{
  "hidden_size": 160,
  "intermediate_size": 640,
  "hidden_act": "squared_relu",
  "norm_eps": 1e-05,
  "rope_theta": 10000.0,
  "bias": "none",
  "parallel_block": false,
  "init": "uniform",
  "init_std_up": 0.0395,
  "init_std_down": 0.00845,
  "beta2": 0.95,
  "warmup_steps": 200,
  "decay_fraction": 0.759,
  "decay_shape": "linear"
}
Each number is 128 + 24 x the weight over the matrix's rms, rounded and kept within 0 to 255. Layers, rows and columns count from 0. Numbers have three digits each.

# layer 7 MLP up, 640x160, rms 0.178, rows 128-294, columns 40-79
158177093146095089117140133140111158129113065107126113111166120141103125098131111109121092176106102126136166108099135166
129173122118119100163134123126135145115112127094122158135146113150133090104129132152120122150117157135133129143127162121
120164144139132139115146132083157136075138134098097188092153136090122137113110151109122149105150149098135085112131090105
146105143126147124117174121103146129148153115136125136124139125114114110117163091132146111117136130159107155128118100127
140123139157123105145139133131156156120098147092130152113095115134108121154113143096129087117093140144134138168122132117
107139123127110150159154145108135148126099159148108106143106156149085145156142105116123100106151132125165117153143124124
098141142147131142147088138104135110138111112120069106152130116123123123159137130141129150083121116144133087102121166149
134165125132119125120134147114106136130109147176123122129153117130124148132131102116161131141113122120144125149121174158
116110125116128124166083147121107126125158124140127125104090140119108125097110150135110100094121163165115103120133100127
097129127150103096168122137113148068130120145161157119123169126158136170176103134147111165108099139117120131137128149148
095167152138143128100061131124147180115102107105146127058138140093122124129113119142112057148128112120095088124124116116
132149098141135110131122062163063120127104136157168149121157130096140090077114088124049131135122106137158107070167116129
136151086128130105141184150162113115079193143111106118143135111162140146162131102117074151129137104134151146114155149122
129164140158161128156140163132142152093086119120096152115116128142104128095084162146111111126124140130080084134099119143
102133129152134106122155130122090137118099124130120137113130130102135145155123102111130111137116134120103116111130124160
089143103118107094126107138099135124174120154156086137115117114130134156126166114107131130132119125103091155124132126111
142148126089105140144134189120098139124130138106158095095127123137127084102144163131139092144126117121145133127141132153
132135106129144086177134149094122149129131129159122134124144163106160087157110133133145096128139093142118127129142134138
084111112132127109128133115123117127133178149159130131103140113124148161149174139132120152096078087112124140116081086139
175112133144129145158154128111136107133136122128155124137163118106117115186175158120128170111103113130132127152138119135
129195138100124143151141107140164117161083102141098130161171148128134150148160147126126154117139126142124164130079119193
114163125120109147129130091131171098132121106113119149118198120078112119108102189138129136172104149124123128142122133172
146151131111128145137164162125130135155178133148175150151118139127118162107125163137128117137145111087132128118114152148
129111109136093140109157148137102120130129128095167109118150109122123141148164160134148111108110118139164137094093138157
111098170115081108116111094109134123138123165114121114089147165124174122154154131100150080098130113128131181094126154134
118118095109125108061174132149133135090106135095082106133101106179104123145155095111076120121129101164165189158118134081
115153124156113115119112123145158162128125127150169120122105116129140132148135190118150134114126108101090153152094110127
138151090096133126088137109143130106132120143121094108125183127120106079119132120136146122159119137100097127095114157141
174166142140110094161140124149088120152126144105133123084102114134104123100142129115138095103113124130118101180120161130
121135162158139111137103127146141110125158086118112158143136135061123094124143113119118101111126094156118115108112129097
111141131157147146121136129127119175132110130111138138143124108163167111138129121110135124144131142148119103176120107117
123110117171140106092135151104146122146098080137139141134133126131094137117129153112118141140097110124098146127113095116
119134105111143107081115091108092111160077149108097141135152182134125144133144146127101082128112125108153150135108117132
114098148151195116122094146152129136127119156124166114097133113103104172125143162111174175129160113118142128116103100148
098122154141103140163118131138146133125112112124141116156137126121155151120094113137127116147131148101107101104144134134
141145152142132110104125132097147087138106084102107118125162127127115135103150086133167118120146105167102130114112144134
109164116115105123131108134074140149163102143139114137129144110139122102150126128126146116133149135119098129130120122103
148139146140133126095100114097105113115158146125147142134121134093144169148132116148137132092127089114134145101106129058
119116162157138130142119103129113130151125156110119122146126148135117133131135152110153101150097151129127140120150137122
128117156145110127143191103109139130166176150158145147134097146118123113146124101058152177129126138105116124109148066102
106139110091155116103142149141151112145136126113105126126139122123119132131093080118138108113098154098160125134152127160
131137151147127129150103126163133112094165176106144139138119146114129143097071090096158131150119163134167101124172126148
130145143108121150117143151160116129158150114125139145137101129065118122113133125132131118146137139137143142171155135193
111141122101124121115101145106107124128130123122137158167093138161144121142116150143130113120165126133142130152113106139
173102135114106118104081146129068128159092139165118150112125147170168124123171110183130098127131108105114147165098131170
163131096164113083133143118133141163085152077110160110140138144145113166098112139166094141124141112100080145116141127154
102096088174150094121127131141132140121101165137110142131144089129129132120130102089141147157122099121151088143143128157
130060108116111149122123134150157141146151147112161109078146134144143152123113148114115140101134123110126102126143106127
130141149112127113107165140157156084153122131146143090118167136129119132117154139098122134118042127131097133150119143138
144151159120119154180155132174129119122126102117134099106146137088113113108133044151133154148142118176128117121137134120
101138144147140134159095104112126147182133135131093137139135120083170152136148132141082152109144114127116156142177117106
061131096120142087133128132133104140174132144113136110101120109104150128160137125139147085116071119121117152133112140102
105129116167120171144119137113139146126138121144131121104106151143150107157122136113141157188139084129085106121099096121
170149115127127087167105140118100163100171154093140116132146187128134175064132117115128110098122129128123168110155115156
096188091153164143156178142101102088094123121136133086127154160157129068122137109131122136125095102151152135139135130123
165077143160137094111137097151128081126135112102093145117101088149144156118121103086108111116161114165087128130088133174
138115102157123121186129148087120139116106080122132083079146102105097159150083109128132172171088132123177130165129089128
115114114128158142141136158148145129106152145116135123134134126089119105127101135102147116149132092084131096112187156138
179105117168126120103165133133130137161124114108084121115122122070133138112070153145121163131143191118109092132141144148
140130101132138122144108127099127100147173164147075142121118154141113127114157144126104087122171127125135113160165135072
115147113106108112133081120119153145124158137162132140119135112127132130100155117099166125120109118124125118116130113169
130164156129106092116084068117067120139141143111075105108158131095155205129136127112137153107118126129130153155120096136
138110121105108121138164116100131136150144130101143095089132142185139139126136126154125132089120084133154140148115120123
112163139089123093111147161084125195093129157150121158148156130099135119165121103093087140169129113118154140164157146134
113148136137129126127136126130130152142161188116097116104154151109108136168136117099118116155112142123145123154151128122
143104132127143110165116163127107115132117104112135180142149114187144158101105119142125136102176137143135161093123137132
107120094146125128119155139138171152157115134118103124137152120120175143128149104117140158164129096138114134137157158141
122121141096129129125143143122154140134078110123145085160154122075157159091147140108147125094108114114099132109121089135
101126124112129133102154109134152112102140117167104102114108144156104160125099105129126142123162167127146092123104120140
079134161154094115170125130128174155101109125122086110132163107080144177145121138100108135145108128142124145130112101115
113132137118121111154124131143127141111126131144134123124153137103121166137168122117131134156145122118114121110095104106
102129130188114075102089158116092161137132158117109097123167112108120097110123135125124127136137141126094123139144108118
179139138096172117131137145127157138148102122157102123134123126129129135098146118124161139118177132179057123078108132116
147131137112115122119133175112156167144109127122121157140131148113135145113104155146078108125122091132163117128152133100
114086118152141104077161149109146125164195135144119124147137136124072136142154132129153144152140151123118110141114117131
126148132150071145096136128160095099144136115100140141170129125155094133110137174149142149147106137143141149116119157116
076118082126096160129134129085100139162158160116119109138160167123151128114146163118145138140129152116121123173139112167
110185128128121119121133126116116179123093098142143104130148155167113088139137139085094117103144124119062151085126125139
150133155081142194118052152119120114147154167165117117145147157143108136133096136125150132161145098152090137133120134141
153142168141161134140055114129109115123091148116158098136126137125148161125116092106139139152127135124158130096145098136
123136108146103132090147126152129125109142107122139154170137120118164125097110189156112116093156122097106109166124124117
169131133136171088170186106111111100162136128116117112121093154104133138112097128126119121114096133106119084168121131146
130094111127152134174127087105113138128152152142096144155132139111155135109122132180096131107083087122141131133125107145
114099137155118082149128165130191127089112156113098140149147114112164119122133116146151192152124098138122139139117110161
122161138124118147119121133114146124138126149138153163073138112136126123158104146111150085106110142155125141154136108120
112110109149084145154111115113157127105111096113145158152143151092154109102119134145152095128120134098142168116118129140
122165130130163100125122161129161112106149189137130092116187133117102118139105186119108108131100144114109158158131133126
146173093141108116193108070117167139150158126117122107122172138120144124118148094111143187102103110095124110131109121147
145123107148125164144136096098129113106153124116140155142116122100135167133171137144148157127129100111115111124186110108
105161100131168060113128132152098146143127141130101117151144135134108171144155114120143145126135108177123173104130093116
119156139168120136098155091142166115096103153170131146125131158111105128121123122114130174124054081123140116119114140138
111178125141099126120185166076106135115178170140137140114153128149088123146140131122075100117131106134111170170136117148
120120131128137147150103152176116131122098127124143119144186111183166105087132092113135139130109082082162148139126121137
156116113143124068166124123116111142155131131134104101097148140073125125153125133144145148122092105119127099081146159098
165118092080150102141098126113094159107129097112114100149140118132142124130135167142154164090155085136107114151141135141
103140177136164156123151111131164141153120124122124115134122100122093118117164115146081112147137171141117205114133120104
114118106112131111135102084147109120145172086111113135083131117136136111142147127120111145117125107117140148105160136126
135097131157169134119107117106127128125124102164086132151162121111145141111084119139118126128093135104116127133106163141
101158151115104148101119138122121143108116158061121131092165130156144078153101078120143118085132082110126162117151141085
170133109124157136123096137101161162110128144117092189097138174114114155098117146166133147125091138092129114085107117131
097092125090143157118129146152164134130109077119145129135131147145156129082092099136135159143104143115143138113124133159
141134132126113116122133144145137111164168135094110133129153110109146152071119179149068100104136133126140144121115110153
118133173157121133175123142124129129157119126123138133092122095153120111144098128178162080105125163116135143138136119136
094138078146105158119148131112132119161090145129157100136135163163104149089140112127169103125121113140123153136127144118
168101109154138111106098115084122107158105123130107157121124159142117134161114138137139095123120121134119109081110141122
089156125101108146150157133122095136110133140118123160128071161131113159131189105129119139126142112167119062136126105128
140130156100120152134089148124178176150144114111108082130133094093140119095126136095105140120144158120142105162115092120
100150058137156174105078121113112113146107143153148132096118157092117132207106148143107137108150133121116198099156134148
094147132106096131185140101115128129089144160130082170118124184127131136113116125115105160149103134115141106129153123156
106162109145109128170125147096104108133153111131160133118149122101116173112124080162133147147102097158090152121134151133
077140135112145133164125111115163192176129112126150133100130159131155164129156080141110121142109136182170128110115111161
121121129138120085113149135108152111118118095104118087181141156145126160121127181154112131144129163150142133146129114132
127127100141101106072172108131138104142115136103109141181132148117156112126091093116108140174111105137077096067100080152
158158100106114136116129113123142159142118139125133107128109154165150098124117140109138104113141142133149124078125144138
125123063115136093135103118096121121134188188140134141151148140121166108102106157161066149156096080126180147144131109117
117130090154077158117135120117141162095092094127145105110091121174158105157144149112141125108084130142062122149155144084
144121106153090122146074139161126151139152147153068145046103147095143113134128094141108140162113079114116149130111099119
116120128137132117154117155137147114103159130184133129121140129092135136111121142142148078127133117128118102106130154113
155147118103160139127102119149137144116119148113135172153168143138149134132096089185107124139130086133136112155114141135
126140125130098128125059175101100103152147174130135144166128117129124114155168164101123159108083148130140153126153092088
112139135147150108102170139122151130042112140122131175173137133124140086148137113096124095110066158151179139135116101102
116105189168112110161130080154157133170165103121156124145166123148133091113128146095171126082144151131112135124104106133
138164091170112138109073161154142141138112144139158114094116136099091153128130102124123100114140165112125134106104095087
132125107138122117164138155092101146108121110131127105128118129144126117121153135136147118185145122131101183143155160120
133171121133122099127135079080110144119118109151153143115119107113125142122155125154127095133089121095141147163082136110
094145135085115115131134135122147115132162121137137101160126092147163128112120127112130121084124122141102119172124103141
113143145123094131127131106151106099095137126123125130147120104120197153164124125121098152143131137146109141122121125111
112145081120099122108108150145095128143145133126106130138071117138061082154147167130106191166133106150154122157135120168
143104154155164115145148162094111135122119149144134158148124208087132129133143121173140114117157145107114108134106112133
113094162125150132123105141109115144143155123119135117120119165132122136123098153128155149179112107192106129124099101136
139106090113128123121112134180125081111094123144144109136127140177105127121136131136115138120135145082138155072175067155
099155152168136133114119096153114136131144109176137078148137074045126157136063111148117126147088100082131097118123152139
134124134137150124152117143064140125135083117090129132154150106139117131138099124143111103111123112101137142118132169137
107116112113103125150160139148150122176102157132148129146142117147115104114123116139153126088131141117141146110124119130
127157117121127114146117138110145101132139132096123129099142129120149111169117146120169119127143123134079151091103103125
127115073172117133134125089132178134098085122147143110139145139106086116118146113117131164093118133168097095088135161154
158145126179147123156136077176128084144108129152155127120152126129107127118094165150141156143114131083136099126122096153
105126098122110148144121142080138107129137159145090099133156091123105104108118139086087169137140126119124128142162126142
159111125173146139113111114142095166103125136090082134084129143123156110124149126110166148143166131124134124120123110108
189121159102143149117154100142130127102107100113127151150097131151090134138134116086151111099117143120174121132133124126
148122106121121119131113143115118135130112103161089109095108118094153160127136104132110108105087138121165141111155112152
108137134148141130102110125127100103107137110113127126145110107123175139118144130167173109086114159125107131129138178111
106182090188103145151094145128126126130151138117125148121143081152122124142140087157106110115147118105161173133096161125
148142164115114113105111115118107114120127139116129162124172153141088169127127107126121112084132150137163161134128172161
123130110123123114128132140159197138114150136079104106140153143115112120135150125132105133114063127133124146099075086126
144144120104109103120128140116133134125132127115100151151176131157073123133140148115108123165127137120092148129129148105
142111117137131144114141163140156117152158146182119140099145120110130127128129161129081124143138086124105179173124117170
091142139126129149081128095163135127091153098120122134142085168098119184126091078116109189100088132134175135123146112121
156120128139125135101123168108143105145114140113153093136132165110154149135099136121093085110117109130110088105120131149
126143115163125195122126130145111104087125125091131134162155100131121148130098149114085115077108098087140170123146137107
153129200121156164110161100158142124130125151102148144097128138090122176146140129135088123078127118119124119142116148083
121159142080148116132138113158153139158142111159124125128136126126141136103117108136149102117090147124105148180126081117
127139125111133185102067121118144148088162178132121145113138141139174105124154111185122115134087143110144140161122138090
173119085145113161140141124106094139144107127122112149145125100115097121150169107154134140146192159141183111105152114135
112126152104105155142101124119093154106127097124098106128096120130148106153143161137118152114160148093118124155107128116
140131074140128101139134111156147125112166120085145138192126152120142142095078128141127159160148089102128138140106140136
159133120178133118138139125127160154133158130115131137104097163103126133122136094128128154101105107082127131133140097118
160177143099144119090117152118096129113168123125112147141085128142134138132132112133099106117114144139132138088142144123
139150136107148108118115087125130103144168147130092152079156108128124128082128151140095126125103112121140128151132177132
083162128140110143140084147102089104083132122112174113136139119088161109122126126145157139130110144117107086111129106139
108120097147097122125112106168106129109144127109138176165108163110145138127173073142156137139128172089139110103164108090
128111133137144152120108151100130135172118117075130115154147129158168129155149110076101145136156131128139110180144154162
121095100143162131139132104095107164113128161149085161139153156078106088144135148115071143103185141152109142083165130131
114161115120168150155133135129128136104108113117128143149152099117047129130149104113081124138150109146119105109158104156
100125122124104134123144151130098165136145127139105159116151122173110134173116139114129133127106126110140127160139158104
111124157148111133080166123088161112138093119106120122140129119126126135077110112122136106131117138109113136130128140100
123160160107117129114144159121151127145125148103118137106124123129085147120123101108118103095119120110096123122160127098
# layer 7 MLP down (transposed), 640x160, rms 0.135, rows 128-294, columns 40-79
097137109120122150135164110139148116117103132082170110137156126108126138143113102188122137105117126127175102129108109135
080141098097088095123120129169134060162125121132134134107100134153125134071116151104127153140089167140158090101164138117
106120114172146118142094155123170127135058119138103130159133139139118153123073112118156141119102124115096115154111078102
085095138059108130174140168103148116122089106129091118129144130115134152125073119111089120144138137089136085099160130155
125096141068165120103105127152127126170124106106091114113100139127132120075125163125147146132121130111127153119107127122
164133146167100125128136093076113076116133094116144105125135130123161139132109142117116156130121104131090154117124120107
114137128142135158139160124146135171104137141083119171144106140135106126090090113155147126133054110076126137140127088147
135134140135138126148109126128147171136114127135100133140159115167120099168133149137123105103146118120109107089150125145
117122152066113126117145106150120126107115141110108179089140113118146150150113105140163154145126119126153169140127147143
116132129130108168141138132090165174109143124136127157106141130121110119142143125118124126152124085156148119132106103100
082105102146140117096203128155123150121103124122146073124105124103129175145131115128099101057168172077141078142131130140
124136148140112094157147161163125115104142156158148121106111129142119117102139085136138126152155123117119119047118106089
154117141109179166130148158100131135100092110166141150162140127166120162158108105106158098109162129137108112172137123084
148150142113129116111100104166118118151143155115099121105082129146110078093118117141127155108105060142065113130140163124
158136158099078140126126109123126116125121133115162149135127132134106131098104145150143155141133131141150172150117121113
136151114125151137154088118173112136131146106146137111158104074136154116132131125114148095129041141109104116124091113091
140110126175157133097150076138169135139127104144073168129125121129139198152119126115142149126123126160124128092116105130
128144151116149114112164135127080104110114137125127093155114109155124126075157158111155131148174137138102119155121124170
130146151145093136116097145144147132095084092139136117130123122137127135142150159151131132121124134117177149114128151142
094134127126147098142115103100152146112153161104128145139135129108158149145127122096155140131117075157133078158140131126
132127172099120136113172137131105120181099138179139140148165105151138161116139121114146124115181124125064134119140100110
142151102115097118190126133125132096113140170142120108145127101120146117143129102136154150136137136139136133098155092106
116150144180135144128135127144134152118129114136135160122122137136119119141147135103132101116143178154140148162125165168
121163136143107104108096129138117124136096165144129163103108105120129098122101148145116140040091109092130147122139136111
123113132192103124136159138120123121095131140122125163103147111139087081131081164196088116120129115119097165113128091081
179120155110118159113174097115093147118132090173104117111123117185158098115127131091085115109096116151164131134117164121
109138151094135129147158123091138132093127110113136153149129148123140118100135170125135119134101122161115084167147115139
116110151180169141120155113136126081135138149161149096167124134155127101143118091162106120147158099136132116135122116150
161146106140112093131116123111125131122168131097110121145114077108120106105138094104140062114095122198101139117145172134
140148144115149148175158109134145088177129179096161129174131106153130155107146152127157145156086118185098119163107115141
163139149097116123182101120141107117125131105189122093107074129151131093117137143134106093134138125111131112140129143126
164168172059111154157127117122140117110127124105122133112138117115130143135144136110111096100116095108117125131152090130
163125116091128117146125126106129129179120136131143106117086162135144156112091120123170134134133110140178086143108142129
119139101103085123131153124123107127110119117151103120176181125180094079132102134133127125162133162155096132157127126117
119070131121138123122122155123109127107139115142092153121106087166109144132139181116116123103119118131128119105180141115
120149122141165156093138149152112155147107123101134122101160157118125101088143121106124086092090139100121103160120123086
151106149156145148126153136157148128132168133143147118131127159147081157171148128135118135127095141128164148134131153146
146171102171092131124120128154153084079151149146144160147151134082128147116141133103126153138105102159137094113127130107
127194123078124131132143150086111110152142160121150126114132141204095161141145144101137132149137112153128148141117097160
149119108126144142114146111156172124076158123124145114094098165139143140091125110152088138129108097121121201101157139114
114120144134114168141129105098132132127106119113169095146081121154132140146154182132129104119159142121138115093114136118
189074106121124172080116135127118116099099109143107143140168146113147154126153103115089102115122114123130126109164128134
124124056080108141152083119178178134147146153127159143138134146068136094120129137137080109197159105129097091114150131146
164172104101107132130135106120116168135138143138148087130143143126118122111109170121111101143164164113120134102128129111
139150138101152129124140165158158155093137134131137129134108146107131203119087101098174141143138137149157090093145106116
177135128134117160100162134117120137107129098107116125153114133144162121155121188138120172127152093142114074136143124168
124081137150124117141167160157138111149129148185178173150095152163129129177132146105158117094143102109124151146126144101
131153106127111151141146079135108149141117162125135151130153168118132079122128115136148141114143104132173103128181119145
118137106100113123118148132079108110055145100094079137131127143106122134142122125153134130134176097121105140135152120119
145124112167133187160143115146166114123146116103111074111111125143097164136110107112110120075137169162094185119165091098
092173130169127138149098115126118164126139109106118145128101124138135123095107133143087094100148117145123116122163082150
155159125096137125127122152080127159133125148144125137162109159088159095105167090117149113142141159106133091164096112140
124110109125169162100112148099142124156127159124134160158120081075126144124116140096102144114152152165142131122093127108
150103137142150140131107118101116101111147116101092131129088145121109144111098122134105166099153065168119138124166112118
152108112143157153164128146101103135174127144162118136142098151133116095140134110138160098158098092172173147089139123093
123129082123142091103129147144082181129119135126104178145158157094154074111112135132117179151145135154144140137116082117
148142124128104122135111141092140131170157136101241159131155097099093103140093111114149122118138126176149125131144121102
156134089085128142147127153156113152142159116127145138150127091156094125084136113108146119150101139133102144109095160104
135151186130126121146115095156139110153137116123103151098116103130109122149140159119145163119094094123159134111105141127
115127115200146152096148146086137146119120133078149127099123119148142123131123143093127126089135132144145090085114056127
153146089145125137137182120113123123090127072127125149105177114125144099162109137143111120123103111129094150172140149139
140097119149111135179120157119137102135124147168070187136101100126102111132110127089160117148142116115154141127138166139
128115143060130135121136104105142121110105149135146133135137126115135075065122137137130155087137126120141076134124128140
115108126126187142087141118142160077145126166092152094121117140163134102107145149164128137096112137142101092123101107094
084130135147099125102112132075140096177110149143130134140139130111162132103143126125138160093100136134130141130145159104
111116105115121113126128128158139135198151113106116143119081160117167153126124148132113148120165161175159146070126072096
120121167098111121131128109142130119178144133087173125134088138124128098093162146113151143078127146124116143136106118125
114175121059099150111161145143146130128125119139143117133127114125111130109164146115150143133126145110143122119075111124
116130137088133130141152103159178133130136138140157127089152156123135149145141169130144116159111122126099115143112136113
144114118097134117159136189134129130150121121166111115118096153139138113111171163144137152138154124139132126147143118136
148123122100119107182134116075137116140099138145159135128067163126107118151128125139085131116122132139133121134156125157
132131100091133121087115141130097131148102132161146157102122103104105103108117074136162143138152104110108132117095124136
117139117146084157125149098116106136124160110088172115130103128145154113115119153143110096177104171124147149133153148107
147108112108126150151159114102118141110136100123118133121163113126128169148157130126158101136165110150121146145078172114
119132129138125156059189119099113136112113122142137142102148124127154100090136119106097126124108115115100111135111120131
104112113149123106096115118107131128125137155164142112117132100110110166117096106127103144103142140127143125087127177146
083130096130131138137092138117108099095191119114161144108091122135152121132082147186134144108119105122159125132144087117
156122094162119138124114149154111126114135087099138141123127131116125150142117098126129132090103135142149121144137119124
144098147106134130123105140087134133139110149204160152122127105110118132099099124122116153107128133102083174109108133113
136133155143137138144121142152118133152143116119114135092113134127127126118121145102150122103114071111121134157079143113
173104169129125140093129150129113098082108112099092147167138166126134086154136154160127125097137061114122119126103138153
116157150120134055156145122165153155118140129118145108108114129107128175125120129154089153125129144118132142112135130123
100085126078172180133113136165173160146141141156152131133138116149148126095140118098133125162059151158132142154094128132
147131112116143140137163098143156145139102173119143114104128128076130123150119129130142094110125154080143146109099156083
165119100149141162127133133139130110104116134120110162112110148119176104137135129143139136136147135135082156160088130088
135137135157120161153100151083084109116134148120170165121123117116130091090118117164130139142163145133145118075109118092
107117127134157152131160114126106122102160121157097130155133148108101102127158151134088164156126156093109139122135153179
151131076174151153142148112099128143147072123110170152127121116119151086121121103127090091149130141109153187116147116146
153100121137170121143143093071104097136180136103112111125131157118136179136097133122137162143154140173119106108143104113
118103103064164111098115129146108132121176110119116125103140115119159081086149119112138120083100137131082164128138148097
152150151153128136143077144091113100113180139111154164150137162098120100145141140066178122123103119121089131078122161134
125079113120148151109124160093113150105114104135125192133134140117064151122116155134109126116096139145140110105135113118
112087098162125112120121132167145107136134131111162095116104106122150117078133110132159189129132137131167138146145149189
151076145109158146102136174156131084114133131137118085163131098110139119137167153088120120094165154135189160094147150156
126133126116093132108121132138094154138123143127112098076145125107140116089145117106126110106123158147122103170082107079
141160091136151112134163102157158092144156143093102099083166173106123128127114180159134127138118107127123159112100101169
151091141127096129156119134085136142096165108100145102153159118156116110135141153138134127108123136142160142104076156123
115145110181130096123133117157131099150107148139105152095112115148105160129129081121118072114097103116106106048154161088
108140076124135124114137169140138144140135122108149133114113132128102143121124129160131113148120178139147108134120101132
132068172159133128140174094059169129103132090144104119103138113131120160091102154145136106107144102120111127132108146101
129123141139120141132101122146178070112100126109161108111123130130106151115121095162106165081112143114160113118135090147
129173120147156134094143127149127140164158109133091156107154131114159126112133135135089159103137183135137145145104135128
095137116119155142133094160160152144155166092139112102131104147115133086150114115078109103148143147113078140125147124112
137140135087147126132102111088145139142158116134138128112115156112119091169117161146105135105142100191111111109116155120
179138127076124182137127145146138140167117128123138134150124114154141116120147117136126171153123118105131098130129120119
129141156147117138122129104184124104141114129098156113129125145122163144122118131102170107088122146173148126167118135110
127127150123145123143107146121072149116126126089102152160096110145122144130120114127162127157129105131117153139156160116
074132089124136123147130119117157145099100149180173134152137112078131126134135083112132103120105156132139148129088108084
154146148138098134123080147107164124120133131116171099139156138160137132160123111157124118145113128170118120131135127129
089144128120167126165111137127111117171112113145092077128129148154138124131122154118103120132130103121122119158101123143
121184096101155156121142146122159142100118125146142126122145152087113086162120106151133174093109153120130113085142146073
138126110125114081096171149143159122090095093103133108129134082117132104133107116131080123127134106072076149111115166130
088090110150145151139110108120076130143136107115156134113122133182196138135084143128141152127142126164144137146110107121
128105141077132091176149169102140123129123098126142142120125155112128141114125136117167145138088123137130149143097115128
137124168134152103096125124174141110130158130096163088162120173115133162168064126119101113111122120112107152105163087151
083103109158121084095136138137148090129098131132166147090074119125093174130119086169118133126121132137142140078121140138
118086127132101072105126118160169116161158156143112126156128081099136124133143142160104159122131137117119167112106167137
132128109116105155100103111124128132142140131110123139132110162100094139126123153129127110121138168149123119085126093143
157126137109123142134086153098118156201141162132145142117171136107157120084170148087138159116133160101132096098125119099
117131138101100197149124122169141137155096126134073114115080119102138166138153143121158123167088124091133122137121112132
128171133163139139150151115167107152085119076117121148141112124125089106146108135124124158141117125139161113139146103094
116141184108138124118152136151135126173156126112153125100143134124166111164160132108120116130118153120113075127161113131
103126141071134126127109115080152090159115122147086192169164124152152116135123113155115142153141076151125123121133140131
139098114059161097139100133164121088126123113141133090132126114109107126124150112146118112123146098157139126144083129142
113088105126106150123134095079106165109144147073212138091128210071101115141161116158116064119129109128138117139122143102
172096129098161121135144138146106122136091127102123160130143106105083111131082127135125118167125128111205129128124149126
078063119173092133141129107152140142110121138151107128122113110144131120140142173130105131169154158129149165142119149111
136122151142103107145105146146068113082184134118155129157121119104107154102122099108126148149127126104125123168167148128
153123141134121136073131111116083153138130109121076148117121131172083141154130098166133125159146132135102146116132129152
103095101167147133153151113118163152159111153110110132148127110077117153154169167148132153131102155144162111129103123182
105098163097151130153142124197118130144157161108158114147118136172121117132139097137116121151115118110108105126132099144
149162154153173118108137105089177070088137115132139118138157111103165167184104091143163127144125115178139102134136100122
112133110132160111115118172110113132146128144163120124111120166093177122111131138137138170154143134113164174146139137136
117098130120151094110110107122121093151129117133131128121113150145115106107155145132101121154100145137129149130159130184
138162148138091137145136154138096133106135079080113123125119152126074148067154119110105140106117141142165114153113140131
140150164151076144100130112132126087169105120112145095087105156142118141129132147113117158105138181148139110121155114098
130122165126092169107121109133116126089109120117140121163132088105127133125130112104076144158132145114132153107132100140
154138127146107142126088130143140126122154136135136125095092147145143163121095111173145119127089128126134111112107135130
118170119121160159161151148095145138118167140128164106179157137157104158170150130135122080103088163138127117147136137138
106122116179077105080110107138131127154123137127133141095152164136147124148113138125138114133149146172095126146122111141
145155106085113126098172123139162114145159126114135176126140103156115146134124134140113129116142146109101127101127120128
128104114095163127105151135116128125128133121135118142120111101129164163140128123140145135121128118129139145143117120161
141118101111148097123104109108135145112126127122094065148080118117140120074107121135101132090108138133115104114112125109
139160142137148126115160125114111110106144125134166159130149127136120100093150112153114093140163146172157115133144174167
113121171136096143135149124076138151132122108166131124125113128134140144137105173154110170134110116166146118166113103121
160126147111136180142136164138116114128141119165121129119102129111143176126119152143137131120146117131137130138116106131
141116156158135166094147107109101096153172105097129118136147095106101060119158125149107153126159123119118131098151120133
118171115116174103126156148132144163146158137117138156138133131147143152114134121114116121207111119123188133126064111077
154117131140154131148151143096129126103158129151169123132133135136121123089153114100148114117115146130112139095146128124
081092105108152119106149143157145122116137138130119140127150122128148156173122125126094118142130155145120193139077157075
133117105108106125132176176144102115124136107104119108125092161126087109113126092127131101142129098142137126159149102141
128080130048145123124140111103119117111116138127120123147158125123084137147105156124139125096129130119120161095154136160
116152125136115164109133148104106115147157121172118108132136124133139133132129109139109102192137134126163167151133124162
131114131115124191140139125122122151158115132107135130169129130170128084153142177172082137116132148161127146127177162111
163088164130138086082130141150114090131128127117150130127155113147117152137151094159119088148108082139149125090125127138
157076131143113143132119132104159151133134096062115136156142165093191126131110103146096099124156129153116120123145163141
157131157167156123077102114110091128101126147131161133101137157154131123121098150119122128167127130131123111114126123160
143169129081124156149099095177106111118151131132144169117136138163133096117092131086141163113168091137147104126164092121
129097146125124086131075114117125131096120137077149131128123141192105171130089080115137142139159142097128132151145094147
121103136130124143114105153129200139108116134133151135136170133066112133142114157184104117152113117141171100112124169156
160134165120132126088163136159125104121121091133137175152113091129116154097138132119152111118164136124127158176122140144
108127139166137132118141129141142120137120166093165117127199102146127157156147113079102121174131147110140117130127136102
119099153081125138138108145111063150159106142134130140072112120127120103113120167122101144091125134108150116138131156171
096119065160157129151177126106160117099149186126171150137134127117141144171190092105118127174108109098153163148124121111
098132147122141135106126124129135142129170101140184144155111118129097114159161122153111139116094121134148089129121117110
150137184122147129136154120126117160121128087136150124096122122139121100114098108110168133097108148124155108150099133162
114102112041142105157147113162119130120125144163145172134121139166109137157086139137103097118122133145133143150132119144